Weights of a small transformer language model: vocabulary 16384, 722M tokens.
Each number is 200 + 20 x the weight over the matrix's rms, rounded and kept within 0 to 999. Layers, rows and columns count from 0.

# layer 2 MLP up, 2560x640, rms 0.105, rows 1396-1439, columns 400-479
197,206,215,143,195,161,212,188,175,208,204,234,208,179,212,223,193,185,241,187,196,178,199,185,217,203,187,184,208,177,209,231,200,194,163,219,183,222,152,215,232,212,220,212,231,192,158,204,189,182,207,165,194,193,234,225,174,242,171,188,197,210,210,196,213,200,209,183,218,178,174,212,206,207,167,214,212,201,204,199
228,246,217,217,192,226,234,171,260,246,204,206,204,175,199,184,169,192,212,204,191,179,177,191,227,205,182,221,180,152,198,242,238,210,215,188,205,214,195,185,215,228,185,199,209,206,183,194,192,180,163,210,169,206,200,184,214,199,188,233,199,166,177,236,197,175,184,209,186,230,212,207,194,183,176,175,192,204,185,217
215,229,198,181,189,166,208,191,189,193,204,181,219,199,195,206,181,195,224,203,206,173,196,188,214,206,200,197,189,206,241,234,167,201,215,198,217,211,164,203,228,190,210,182,194,216,208,219,157,182,171,162,217,171,207,215,222,234,206,226,224,208,218,212,192,223,238,174,189,238,198,218,155,168,168,164,199,167,231,188
224,216,160,195,197,210,149,191,192,183,191,209,215,180,208,214,223,183,188,203,233,176,222,213,226,209,196,165,198,228,211,224,208,233,242,187,203,205,183,209,188,176,240,182,200,172,176,173,170,216,224,205,215,199,197,174,181,205,232,203,228,189,170,197,196,214,209,216,205,198,213,186,204,171,197,213,183,206,222,205
183,202,174,203,147,175,191,186,194,224,203,208,206,208,229,201,210,223,213,195,204,226,207,211,165,201,196,213,197,188,202,220,213,196,200,196,187,167,180,214,185,217,232,214,200,217,200,218,204,180,177,149,236,224,168,249,185,182,200,193,195,210,191,173,191,174,184,222,210,198,182,183,206,220,215,212,187,204,208,202
230,220,200,181,206,245,201,184,216,189,215,194,245,174,193,203,215,207,194,190,199,193,176,196,222,255,209,185,168,201,229,238,223,193,190,216,197,171,228,166,178,215,225,220,196,205,206,174,201,240,212,172,212,205,185,186,208,211,173,181,181,237,205,197,201,194,221,202,193,177,199,214,162,221,223,206,209,189,227,182
196,200,184,224,212,232,192,165,232,220,214,200,205,239,205,219,181,238,162,217,192,162,170,195,200,198,190,182,183,195,217,207,214,171,211,208,240,195,185,240,205,184,196,224,214,203,215,180,216,236,217,187,206,229,187,200,208,196,186,197,215,184,182,174,188,226,208,217,198,231,169,192,191,215,179,166,163,194,188,207
202,202,183,161,189,163,227,236,180,207,201,225,226,174,206,237,206,283,202,195,228,210,179,217,201,227,193,203,200,218,175,184,197,217,194,200,229,203,250,191,191,230,261,210,192,188,256,203,204,218,223,200,235,191,185,187,187,207,134,220,206,197,174,236,202,214,214,219,223,207,209,208,192,195,189,220,225,172,212,240
194,178,148,222,194,210,215,143,209,190,230,211,185,242,198,198,184,190,228,170,209,219,227,208,156,222,219,221,216,178,226,212,181,193,241,195,163,149,190,162,225,186,189,230,182,189,199,212,240,162,203,208,181,193,209,187,175,178,192,195,207,196,202,199,222,170,191,189,194,211,206,186,192,191,214,217,170,229,204,238
175,193,199,185,194,192,213,187,174,207,186,235,160,210,213,214,199,221,171,221,169,196,182,209,227,217,248,206,188,183,230,207,202,193,189,197,172,197,203,205,207,219,190,210,214,223,209,210,198,198,199,204,213,217,219,193,193,197,227,202,199,194,201,204,202,199,202,212,163,169,200,195,231,182,195,209,196,165,221,216
195,232,201,212,215,207,188,226,199,212,201,212,193,178,214,199,202,190,215,224,207,192,178,192,194,215,205,142,200,214,205,191,214,169,175,235,208,209,222,188,186,189,196,193,204,210,207,186,184,201,197,227,209,212,174,174,158,217,214,200,187,188,233,191,182,234,186,225,192,206,219,185,227,161,184,181,245,216,200,198
211,208,194,200,195,203,198,192,229,180,222,180,179,199,223,204,167,208,189,194,165,215,188,185,233,198,223,195,199,162,178,211,171,190,168,192,224,172,219,179,217,192,195,197,186,186,177,171,185,206,205,190,181,191,192,165,177,230,208,189,176,187,242,181,157,171,251,190,228,199,215,187,207,185,192,216,196,172,191,196
204,183,201,205,239,178,217,197,179,229,191,183,149,236,204,180,202,205,193,208,153,182,213,199,201,186,212,175,194,240,192,239,191,219,221,184,198,172,208,197,193,183,177,193,185,184,211,198,190,211,170,215,220,177,218,193,189,187,215,186,206,203,221,183,211,239,197,186,175,191,184,212,216,219,203,200,201,195,231,192
179,192,204,212,218,192,208,201,180,212,195,262,199,217,214,182,213,187,198,206,208,177,220,200,207,221,217,210,224,192,203,207,163,190,211,203,217,209,195,196,179,180,199,227,211,205,203,160,193,194,166,218,170,223,214,153,200,218,196,204,208,206,211,177,209,206,183,189,217,154,222,181,219,166,180,227,204,197,225,201
203,216,227,206,221,205,187,228,211,214,220,206,232,202,203,220,213,166,193,218,225,183,217,215,189,177,187,199,178,206,194,217,177,193,193,184,186,198,178,223,199,178,172,226,213,152,214,194,182,214,187,179,199,185,144,203,237,170,207,177,213,185,178,145,204,196,187,191,243,214,181,211,227,214,222,173,228,200,220,243
219,226,166,189,213,211,215,228,220,173,206,241,166,190,250,204,205,185,170,212,248,185,185,153,212,209,213,193,203,237,240,197,229,218,222,195,159,190,189,181,210,141,195,161,240,225,205,208,205,213,180,210,212,242,194,195,197,229,222,186,202,196,182,195,208,199,218,187,193,179,212,167,179,159,187,201,211,202,196,190
186,235,218,239,199,198,199,178,196,215,201,185,218,231,203,243,213,230,209,198,201,181,242,244,229,195,215,190,194,205,184,194,191,204,213,171,210,233,183,168,201,213,184,203,198,156,211,181,194,203,225,190,171,244,176,211,196,205,186,222,204,204,202,209,221,210,219,197,228,197,227,217,229,235,216,189,193,206,185,200
246,164,179,207,216,176,239,181,204,203,201,175,178,203,200,202,199,188,189,219,211,243,189,200,203,230,156,216,181,203,193,194,178,177,200,189,202,204,202,159,175,193,203,187,209,237,202,215,167,185,232,200,192,204,202,187,239,220,187,193,215,211,179,204,178,214,218,205,149,219,225,202,171,222,169,218,194,168,166,210
223,205,187,168,230,176,203,183,216,233,208,207,216,225,191,201,246,172,187,242,230,233,195,188,187,178,195,215,227,183,181,222,190,218,222,201,194,189,186,188,157,197,179,233,227,204,189,202,184,181,201,215,235,208,196,180,223,190,164,195,211,234,235,212,170,209,216,198,225,228,195,192,186,186,208,175,188,195,183,195
176,205,204,181,200,151,226,139,193,199,188,179,189,200,204,216,216,207,168,211,206,169,173,208,200,184,183,221,239,186,223,233,224,179,188,201,193,230,207,197,183,205,186,246,199,213,178,197,222,165,188,198,220,194,221,187,197,209,214,224,237,179,198,172,204,187,248,208,191,216,168,206,213,181,195,225,221,210,192,205
193,187,217,207,199,208,211,189,225,214,206,200,195,182,162,214,225,217,220,196,209,190,193,204,209,210,184,188,202,206,169,203,211,201,206,207,247,225,193,154,213,203,216,209,209,199,209,223,166,205,178,189,163,209,211,198,187,196,224,183,213,180,197,191,207,200,170,203,169,175,140,188,218,192,211,199,207,189,212,213
197,200,248,189,242,208,181,193,160,223,248,197,208,204,190,179,185,200,213,195,195,186,162,214,196,223,201,214,179,224,209,179,203,204,225,211,211,199,211,188,232,211,206,218,189,222,219,180,205,197,210,191,244,200,203,249,217,182,175,176,212,201,202,225,195,159,225,165,154,205,221,209,210,194,199,186,189,188,184,199
183,194,206,159,181,158,229,190,188,192,170,201,181,216,192,159,189,212,210,207,213,210,199,186,180,207,196,228,184,221,214,209,206,181,138,222,190,194,166,158,190,150,184,213,206,181,205,245,193,202,222,197,182,192,195,190,205,199,180,179,188,178,216,218,208,185,216,191,225,195,148,193,188,179,192,183,189,209,194,162
217,181,188,211,208,196,174,237,216,204,205,192,201,188,190,197,241,160,158,229,252,207,186,193,186,216,196,222,206,216,207,199,222,240,201,227,206,188,196,208,208,188,250,239,178,218,209,183,201,192,180,199,195,154,194,183,187,156,178,185,208,182,158,244,204,228,199,198,159,182,232,165,186,190,210,208,195,210,175,220
216,193,212,198,141,203,221,179,251,183,184,187,201,200,180,197,200,216,197,170,189,177,187,201,218,219,163,178,224,197,206,201,195,221,173,196,204,195,199,206,199,190,233,203,217,204,172,217,180,234,165,241,198,183,176,185,192,209,175,227,207,217,220,205,181,190,187,191,224,199,196,187,169,196,204,172,182,193,171,175
182,186,178,167,188,154,204,204,209,183,204,179,220,220,191,203,216,201,197,155,219,161,191,197,187,165,194,178,202,191,204,177,199,193,189,190,183,189,173,208,226,188,207,167,201,214,217,182,200,222,210,185,209,168,223,181,236,215,181,206,195,204,213,195,202,171,196,209,202,176,221,210,212,189,206,194,216,215,185,203
200,207,202,201,189,204,210,174,163,221,206,186,204,204,201,201,217,225,197,216,190,185,210,237,192,227,207,234,170,197,189,194,198,171,206,235,192,191,229,245,219,197,194,197,248,182,230,241,231,224,180,226,231,192,200,250,200,226,169,187,210,226,233,208,197,185,197,234,218,209,179,181,207,159,208,202,205,214,206,216
219,189,153,200,195,150,206,208,209,193,185,184,205,210,184,223,225,200,224,198,181,204,217,192,223,195,186,235,179,148,193,205,221,223,221,208,199,199,215,225,220,216,226,179,211,195,204,175,170,255,201,199,167,196,197,183,179,211,193,199,226,217,209,199,193,181,196,213,223,203,231,229,225,171,196,206,219,174,198,189
173,194,192,186,180,186,192,189,172,176,210,188,188,189,219,194,216,198,208,215,243,183,167,193,189,187,203,230,220,192,210,195,208,181,210,219,221,182,201,169,195,175,144,214,243,182,205,203,199,194,209,201,193,227,215,182,221,255,199,223,230,205,216,197,172,202,210,191,206,205,163,251,219,200,186,236,196,187,235,190
202,245,203,204,205,180,220,202,197,208,194,190,203,216,183,204,215,186,202,217,240,190,223,185,210,237,222,200,220,195,175,210,205,220,181,184,176,202,221,197,195,208,190,181,177,230,176,190,190,186,216,195,187,203,209,193,205,188,216,207,217,193,189,185,194,187,187,197,202,173,218,222,207,194,218,177,197,188,178,207
227,199,211,208,172,218,194,212,227,176,201,210,255,272,211,177,219,184,194,210,188,162,186,217,208,202,203,228,184,210,203,218,226,228,220,208,193,176,181,188,197,183,216,198,198,200,193,193,203,220,197,230,214,242,224,183,220,223,214,196,208,212,180,232,200,181,214,177,224,199,194,226,158,186,198,205,227,188,189,198
197,226,210,192,211,207,247,209,213,217,220,204,182,223,198,183,186,218,201,200,217,190,203,171,185,226,195,175,199,204,214,206,185,208,243,223,197,192,176,175,193,177,199,196,200,206,196,186,217,189,216,220,209,213,199,208,148,182,221,225,203,234,197,233,174,235,217,166,178,217,178,227,209,208,226,175,195,184,183,190
153,186,177,207,221,174,173,180,199,164,176,160,207,212,194,205,234,204,163,210,183,197,203,207,170,195,207,220,215,176,209,153,232,177,182,194,207,224,201,229,170,170,186,198,200,217,214,199,199,164,197,225,200,186,208,183,224,181,247,177,245,201,194,210,249,215,236,201,250,221,205,186,200,211,205,182,207,199,179,194
194,193,183,213,175,191,191,191,165,187,233,189,175,175,217,200,233,228,208,230,198,163,178,199,178,199,221,182,220,199,208,211,216,210,179,220,209,191,184,201,224,179,183,199,207,191,228,227,193,200,194,195,178,183,203,192,222,181,168,211,221,191,175,252,192,229,201,190,207,169,185,175,182,190,208,192,214,188,230,206
234,163,207,183,186,189,190,190,225,166,165,161,176,212,162,188,219,211,184,202,195,161,196,202,213,205,213,191,217,214,204,194,182,188,204,217,180,172,240,184,181,213,198,246,191,214,210,173,193,194,206,208,200,222,201,216,216,221,216,217,187,176,161,194,184,238,179,215,187,191,203,163,206,232,223,200,201,173,176,211
165,184,203,173,193,195,209,170,222,177,191,242,201,196,226,218,194,190,169,203,177,222,184,196,181,231,198,177,228,249,180,174,210,163,180,201,184,191,175,210,169,171,195,188,191,202,183,244,206,241,188,226,194,244,175,224,208,179,187,251,208,189,191,205,182,184,205,209,188,192,186,218,186,194,203,210,204,182,172,186
197,166,203,186,211,191,203,193,204,202,200,217,205,177,207,179,198,246,193,186,216,141,213,218,205,175,186,199,185,181,176,156,224,193,214,257,200,141,191,202,204,199,151,218,235,169,190,231,211,223,173,180,223,183,203,222,194,180,175,234,167,188,145,202,228,242,174,229,168,211,194,199,187,208,182,194,192,215,216,219
167,217,214,189,199,189,198,199,203,156,196,207,185,226,188,212,235,204,178,203,222,181,206,195,241,192,222,180,182,199,229,213,184,206,217,176,212,174,207,181,225,174,203,216,211,205,161,197,185,215,173,173,211,197,186,185,204,193,225,237,193,152,192,219,206,170,199,210,212,232,227,236,212,224,231,202,220,235,177,199
181,185,189,216,210,180,212,190,184,195,211,207,223,143,192,183,182,198,208,165,192,203,166,200,178,174,174,199,210,187,181,185,192,227,217,235,192,213,220,199,200,197,232,193,181,209,188,181,196,226,171,231,217,230,220,177,151,177,181,176,223,194,185,180,219,170,197,216,179,185,230,211,226,194,216,192,196,225,189,213
200,201,225,193,186,205,184,203,188,214,184,181,207,185,165,250,195,207,204,203,233,206,180,200,189,179,184,219,203,188,188,213,162,198,226,213,222,225,245,190,207,204,189,215,206,211,222,195,164,187,197,232,226,197,211,194,201,172,202,200,189,206,191,198,218,192,212,189,227,253,195,164,153,244,155,202,188,180,184,202
195,183,199,201,178,207,200,179,232,194,200,208,197,195,198,187,222,221,191,200,184,194,196,203,224,188,196,203,223,213,216,195,180,183,227,232,197,198,168,189,197,197,168,204,183,190,213,201,166,213,233,171,169,216,207,193,171,210,179,202,196,199,201,214,208,194,187,195,203,241,178,194,218,192,203,190,178,193,245,162
194,168,187,235,175,210,220,182,189,210,207,199,212,201,207,175,189,157,229,185,207,207,187,242,218,211,190,203,160,200,204,238,194,202,183,213,210,154,217,190,179,178,217,207,179,237,264,192,201,208,208,201,199,188,178,210,190,194,229,178,176,183,212,235,203,186,190,161,185,205,188,233,152,213,189,191,196,187,180,216
187,203,192,204,169,185,195,228,210,181,187,184,219,221,194,220,204,183,187,200,189,146,213,163,211,210,210,192,210,216,196,237,196,176,190,182,194,204,245,202,176,207,214,196,179,226,220,198,171,165,184,156,245,209,198,185,233,186,213,182,196,195,148,181,239,183,187,248,186,219,220,205,205,212,213,183,169,216,204,210
208,194,223,213,186,191,166,208,225,193,189,170,195,197,203,200,198,197,225,220,217,211,187,188,221,185,199,185,206,188,215,184,223,212,209,224,178,171,194,202,198,193,186,194,224,201,188,196,186,185,201,215,187,175,168,227,164,209,205,211,166,201,215,229,210,213,192,182,207,226,226,187,202,189,244,199,227,193,207,229
# layer 2 MLP down (transposed), 2560x640, rms 0.081, rows 1396-1439, columns 400-479
217,186,220,203,244,229,220,186,203,183,172,211,203,209,203,211,235,189,215,231,189,178,237,189,211,209,199,184,207,192,249,156,174,232,191,201,203,194,183,188,208,219,187,194,174,211,191,197,209,179,186,190,204,178,242,228,179,247,223,261,178,180,163,204,182,254,231,187,188,208,226,201,198,185,216,208,197,236,185,201
187,200,209,197,191,188,201,191,200,163,231,212,214,186,220,199,193,189,222,198,198,196,174,226,203,179,188,224,205,179,203,203,202,194,195,187,199,173,173,227,194,218,241,196,188,195,190,189,207,182,195,176,217,241,175,199,180,188,194,221,196,204,181,170,171,189,217,232,215,194,215,185,238,219,186,218,183,199,210,174
215,192,223,185,190,209,201,158,165,204,142,224,163,245,217,178,203,197,198,245,240,206,187,193,184,206,182,192,184,185,196,200,213,216,219,207,214,204,180,219,226,206,166,239,211,234,213,213,222,213,244,197,223,169,171,186,210,203,189,220,186,191,196,224,227,201,192,168,183,216,183,209,174,215,195,217,201,206,221,207
202,179,193,170,177,204,159,199,183,194,184,206,166,200,228,194,192,175,199,220,196,208,182,197,190,195,177,183,208,197,216,198,177,232,238,205,211,191,203,210,172,215,212,157,219,235,209,219,199,222,216,213,194,204,220,219,214,179,209,192,206,198,212,215,175,190,207,201,249,200,195,192,186,211,196,198,208,208,179,215
211,199,201,171,249,250,185,196,211,227,227,181,198,195,166,219,207,161,195,216,224,168,180,180,225,215,178,151,206,228,166,159,224,196,215,183,197,232,207,180,199,208,181,186,233,180,191,174,170,221,224,184,170,187,174,176,204,195,210,200,206,196,181,205,245,187,192,219,189,221,222,204,187,192,163,154,191,204,200,194
204,177,216,200,195,199,181,180,221,174,221,197,159,211,238,203,204,232,214,192,200,229,215,194,226,197,189,204,219,230,188,204,193,196,170,187,176,202,201,166,216,210,195,180,236,188,176,208,198,189,196,204,180,214,222,188,188,219,198,216,196,207,211,175,194,187,155,221,209,191,196,196,200,196,169,212,185,212,203,201
211,168,163,218,190,209,179,214,225,224,184,152,208,173,182,221,172,209,221,187,177,179,198,221,222,187,163,192,196,194,202,230,190,191,177,166,208,212,191,147,205,189,216,216,226,193,202,176,171,181,199,210,232,205,198,207,259,214,167,220,189,189,167,175,218,183,184,221,201,227,181,161,181,229,173,185,216,172,205,198
244,215,221,202,229,184,195,183,234,181,201,237,196,205,197,184,186,203,212,191,202,204,185,203,198,193,213,222,187,222,203,168,216,198,187,193,208,192,206,194,189,188,200,208,230,222,192,195,195,259,187,222,196,218,234,175,202,192,211,195,214,215,210,188,201,218,218,221,218,189,198,204,193,228,209,206,167,202,179,201
150,163,178,186,215,216,243,205,208,176,221,200,182,199,204,191,207,201,176,173,190,192,229,188,201,174,211,199,223,219,193,210,207,199,185,159,225,186,214,172,198,208,191,214,195,207,193,182,193,189,202,225,161,207,193,210,223,181,195,212,192,202,169,205,207,188,217,188,218,190,207,197,161,210,182,194,236,207,171,211
189,175,228,156,206,158,214,197,231,141,183,187,162,210,224,233,209,212,198,207,158,205,180,185,214,198,184,148,194,206,210,200,195,224,215,212,219,193,197,191,171,201,229,201,199,182,209,172,189,196,205,186,183,193,191,221,193,217,209,184,200,192,184,192,190,191,195,203,179,195,197,196,201,221,167,242,209,207,180,195
198,189,228,194,232,219,179,210,189,205,191,197,183,215,164,176,197,196,187,176,211,182,157,191,176,161,196,178,175,192,189,230,189,209,169,167,194,172,191,228,221,196,219,174,186,175,173,194,202,197,164,182,188,174,234,174,185,202,214,205,213,209,231,203,188,212,232,204,190,215,201,218,215,168,180,175,197,184,186,184
180,216,193,205,214,159,200,178,216,179,211,185,201,224,213,236,204,170,198,209,215,176,212,188,192,201,164,185,210,213,211,193,181,206,201,216,199,203,220,181,181,209,205,206,192,221,147,175,235,187,188,211,203,189,186,200,198,182,211,231,199,151,220,181,187,195,248,204,196,150,174,202,221,181,218,189,194,240,210,169
200,232,181,186,202,242,246,164,221,211,236,184,195,181,197,192,176,181,217,196,190,179,188,186,159,188,179,200,209,237,192,177,171,223,200,193,156,220,218,189,206,184,157,187,204,217,168,205,222,208,175,225,191,187,166,201,215,197,221,201,222,176,218,215,204,231,191,183,193,178,201,170,196,192,211,199,194,215,191,181
218,220,234,225,237,203,183,180,187,213,238,209,205,182,180,205,226,209,198,201,241,202,205,172,200,198,200,173,199,233,165,181,194,200,219,212,224,210,218,218,202,204,205,208,204,215,248,208,196,202,214,181,163,176,182,187,186,212,172,198,180,194,203,207,201,151,175,170,188,222,223,193,174,205,220,208,200,203,165,192
170,202,194,182,215,191,171,201,195,220,198,197,196,185,194,204,216,239,186,198,224,171,189,204,186,216,174,154,181,128,201,185,198,197,189,186,169,207,208,184,206,203,218,181,210,173,164,225,191,197,177,161,174,212,152,217,224,184,199,208,191,206,198,190,180,224,187,190,201,206,186,180,191,211,186,206,216,200,216,193
172,186,167,217,191,224,192,179,187,207,175,187,202,207,222,161,192,183,191,223,187,230,193,180,227,197,195,178,219,199,228,226,172,250,181,190,185,154,238,167,191,219,205,183,209,193,184,214,226,218,205,193,210,230,178,218,245,209,191,167,204,241,159,158,186,219,221,235,198,175,183,187,233,200,198,204,206,192,211,217
220,206,184,205,183,211,197,192,186,188,212,230,209,175,206,211,200,211,224,195,188,204,208,222,200,209,223,179,174,183,209,183,193,236,204,160,194,187,192,189,211,245,199,221,197,232,160,214,179,188,226,185,191,172,182,197,203,207,216,208,197,170,195,202,213,211,239,173,204,202,180,192,215,191,213,186,232,191,195,200
185,152,152,180,206,168,180,176,187,211,217,200,217,238,163,177,192,253,208,221,151,211,198,194,211,192,210,163,218,217,197,234,219,230,232,220,222,199,174,212,176,196,212,229,203,194,201,239,197,150,212,184,213,186,169,209,198,220,220,199,197,214,208,183,203,212,246,181,188,192,191,242,172,244,203,191,208,197,189,227
169,205,197,222,207,198,217,197,192,224,192,210,175,213,240,219,192,213,188,198,213,205,158,170,210,215,215,178,177,163,181,215,197,193,183,211,195,230,222,167,245,188,216,195,194,214,188,196,217,185,238,199,240,213,231,226,206,199,220,205,217,200,205,189,186,216,213,199,213,224,207,214,168,212,193,209,204,244,216,202
212,181,214,173,182,201,201,198,213,168,172,190,162,208,219,214,192,158,195,180,177,204,196,208,194,188,188,196,216,173,182,184,204,177,194,207,179,209,193,197,197,206,181,207,195,249,184,204,192,194,216,189,240,183,189,214,135,150,212,205,205,202,199,185,229,196,186,197,195,195,171,226,204,183,159,208,195,179,175,205
210,198,225,178,186,204,206,193,203,171,189,211,217,233,229,210,216,198,203,205,217,209,184,201,162,214,178,242,209,202,211,232,187,231,238,185,171,172,215,232,177,223,191,201,179,218,186,220,232,209,175,195,231,179,207,205,209,193,193,171,176,163,176,187,216,205,198,195,204,216,236,238,215,216,174,182,188,175,201,185
185,202,204,178,155,216,185,211,200,222,195,173,180,202,160,197,191,190,203,209,193,206,224,203,212,213,215,215,190,217,193,176,173,191,174,208,229,152,211,175,181,194,210,188,175,181,198,188,220,238,181,202,191,196,212,212,196,200,194,217,167,222,185,177,223,204,198,185,152,209,177,204,189,193,222,202,183,179,192,219
212,196,222,167,163,185,204,207,179,227,190,188,189,199,164,191,189,236,221,145,229,180,181,206,207,209,171,233,180,227,220,211,182,200,211,212,222,228,211,203,214,189,176,226,216,187,226,195,241,206,175,238,198,217,200,194,190,170,221,183,233,241,207,192,189,183,203,188,193,212,218,192,219,203,218,155,192,205,192,227
191,149,214,203,199,170,185,154,183,199,197,178,204,194,215,178,205,183,198,235,207,200,189,202,173,219,206,223,192,190,194,239,198,218,174,202,208,191,191,225,194,166,206,180,179,198,188,194,229,194,232,200,183,209,214,215,199,191,205,172,182,189,224,207,197,201,243,159,224,191,220,158,183,183,243,235,204,199,161,184
205,188,205,210,211,219,223,166,190,212,182,191,194,187,229,165,158,171,178,193,192,197,212,221,202,188,205,220,214,156,198,186,183,174,208,198,176,176,187,167,203,210,220,196,200,181,186,192,199,128,211,184,245,229,201,193,187,208,190,216,199,187,170,238,237,180,237,184,192,206,228,199,204,230,236,234,226,213,209,219
189,263,218,220,217,216,239,215,185,221,231,176,172,222,228,195,196,190,191,197,151,182,192,221,196,224,189,200,188,199,225,215,191,187,139,180,191,208,204,180,214,187,202,223,179,187,243,210,216,184,227,197,183,203,220,175,215,226,159,215,206,187,179,199,231,224,204,212,178,181,184,190,179,177,185,187,188,219,217,185
234,190,233,183,178,204,244,187,233,239,157,189,185,182,234,157,174,211,209,201,163,199,182,177,197,184,180,194,248,229,181,192,192,196,184,207,200,204,162,202,222,228,203,224,179,207,166,176,203,180,187,191,204,208,235,210,201,190,215,185,207,185,190,213,178,203,200,195,173,201,231,232,176,211,198,187,208,187,205,207
198,220,222,214,195,235,186,191,181,179,207,214,191,186,201,178,189,224,213,208,231,200,183,175,172,215,223,184,203,200,175,205,178,166,180,177,225,189,202,185,217,184,198,186,206,217,199,202,198,173,192,189,205,203,214,216,174,177,211,217,206,161,207,196,188,201,222,167,182,206,201,180,205,203,177,178,198,220,205,227
223,186,218,203,186,177,216,194,190,190,199,189,182,181,198,194,192,195,217,227,186,215,179,207,188,180,205,191,229,202,179,184,184,211,203,231,208,212,164,210,221,224,215,207,175,225,198,217,170,185,205,209,210,194,151,186,157,207,196,234,212,234,195,194,180,187,229,223,210,167,205,199,208,203,185,180,200,189,177,201
233,168,200,188,181,165,231,191,179,224,246,210,201,209,190,208,160,221,201,216,170,185,198,189,206,211,189,195,215,232,226,202,212,146,219,189,213,186,203,199,178,209,159,231,231,215,176,196,206,212,196,203,201,225,175,171,248,162,183,204,200,209,171,193,202,199,223,195,181,212,209,194,193,183,179,209,220,194,189,205
193,212,219,200,182,170,184,212,187,202,205,185,223,196,204,188,217,214,194,205,193,192,210,200,186,206,178,207,220,224,188,229,244,158,161,232,189,209,225,167,211,183,202,191,186,180,203,242,199,179,209,214,185,223,222,218,210,196,198,219,183,210,216,216,154,225,166,182,240,185,237,216,212,200,205,172,262,205,204,185
201,187,238,180,200,169,232,206,211,214,211,214,178,205,211,225,188,215,194,180,178,223,193,200,222,227,186,212,214,197,187,169,244,199,176,214,211,205,169,203,197,213,189,208,207,213,204,169,201,195,176,179,196,211,158,213,110,207,201,190,209,210,202,199,183,208,184,193,212,195,176,203,223,217,213,188,167,189,178,181
179,208,196,159,191,201,235,168,194,181,212,187,240,210,144,187,218,220,204,202,192,185,206,189,197,202,175,182,224,172,191,191,204,177,208,171,247,214,172,169,175,205,212,220,187,191,222,220,192,174,206,205,208,237,214,203,189,192,200,172,229,196,187,198,236,178,231,232,162,243,191,197,214,204,173,176,182,163,206,211
176,197,228,226,210,207,181,208,226,210,190,226,188,198,184,225,169,206,196,215,248,189,226,171,204,222,195,200,181,205,246,188,242,211,180,193,224,245,177,188,196,178,231,228,193,200,203,191,201,241,191,203,139,197,199,180,206,191,167,208,207,193,202,171,193,157,218,158,225,232,205,211,195,192,212,195,187,192,230,215
184,215,240,145,201,230,216,189,214,217,219,197,228,207,168,204,205,194,227,179,181,209,204,245,197,215,201,203,216,208,184,192,203,202,213,179,183,213,201,204,213,160,188,212,190,197,201,170,184,140,183,234,213,182,225,195,215,229,211,190,206,200,186,195,221,211,199,230,190,204,214,175,218,169,179,164,181,214,221,224
181,209,210,218,182,193,199,200,203,209,190,218,208,215,215,218,182,213,190,242,170,209,170,218,187,191,179,207,214,196,191,167,188,175,195,205,149,187,186,212,164,191,215,189,158,202,191,218,181,220,173,167,216,184,239,217,210,194,216,198,226,193,180,172,183,191,193,179,199,194,200,223,226,212,185,223,212,216,178,192
193,178,242,194,218,248,232,241,200,211,195,219,222,199,195,196,186,247,197,172,224,199,239,227,186,221,190,229,173,184,175,183,199,213,187,196,196,183,213,181,191,187,200,180,200,199,232,185,209,200,222,184,189,191,203,206,171,201,249,175,170,209,194,184,222,215,183,191,203,192,199,222,163,195,136,184,172,158,191,173
198,194,206,212,162,211,200,173,216,183,179,235,210,173,192,240,221,202,165,208,201,165,199,218,214,219,144,180,175,196,242,166,157,211,242,218,215,200,174,209,193,144,186,239,201,193,183,225,185,188,186,176,185,168,214,199,142,189,192,225,197,196,164,220,203,222,205,163,171,191,173,186,192,193,217,202,209,201,162,232
189,215,165,187,215,216,194,185,193,208,224,204,209,222,187,243,201,196,224,221,167,198,201,195,207,205,212,190,182,212,185,207,209,207,200,186,216,201,210,210,206,224,206,189,210,187,197,217,209,177,221,190,193,210,211,188,178,229,202,201,200,202,210,221,200,195,208,210,204,181,178,205,209,194,208,210,188,190,211,189
213,192,203,177,194,217,194,208,221,197,186,202,154,215,164,199,139,227,203,156,219,195,186,236,210,220,204,175,199,194,199,204,190,223,195,225,210,216,210,239,230,204,173,210,218,210,232,236,224,208,168,209,181,183,170,181,214,227,197,182,203,232,198,186,196,179,219,183,187,200,176,176,193,170,194,175,172,182,196,185
196,199,196,195,208,181,194,226,180,184,203,207,211,208,195,198,221,226,187,208,229,184,197,192,198,261,210,216,155,173,178,205,222,200,181,185,188,188,192,234,172,199,202,243,168,186,167,226,195,217,188,225,198,146,182,187,203,208,198,200,202,219,182,211,206,206,211,187,204,194,191,186,213,189,191,226,228,237,187,190
188,193,228,216,236,217,171,205,209,220,165,206,138,209,194,194,217,200,218,199,231,181,197,199,205,179,198,216,215,232,214,199,219,200,191,185,227,236,182,215,234,217,189,224,204,210,208,210,189,196,273,201,183,228,164,200,218,172,185,157,172,216,213,203,208,220,193,171,194,184,186,194,193,216,221,190,213,181,165,208
166,175,181,212,191,190,210,208,209,200,169,151,209,191,214,216,192,228,214,208,246,170,212,198,215,216,188,178,196,205,230,230,215,214,182,222,218,177,174,231,217,223,202,178,196,216,207,196,189,197,206,201,183,212,236,233,166,214,202,195,212,180,180,177,199,188,208,201,201,213,184,197,155,160,198,237,205,200,204,181
204,221,198,212,202,199,177,203,207,208,169,178,201,161,203,209,178,192,200,187,236,221,178,195,208,226,173,199,225,159,197,203,170,202,239,230,169,183,221,221,159,225,201,187,197,185,140,180,198,180,205,197,209,235,219,191,217,211,235,169,182,219,180,193,195,205,248,159,186,232,200,201,206,220,187,188,197,209,177,206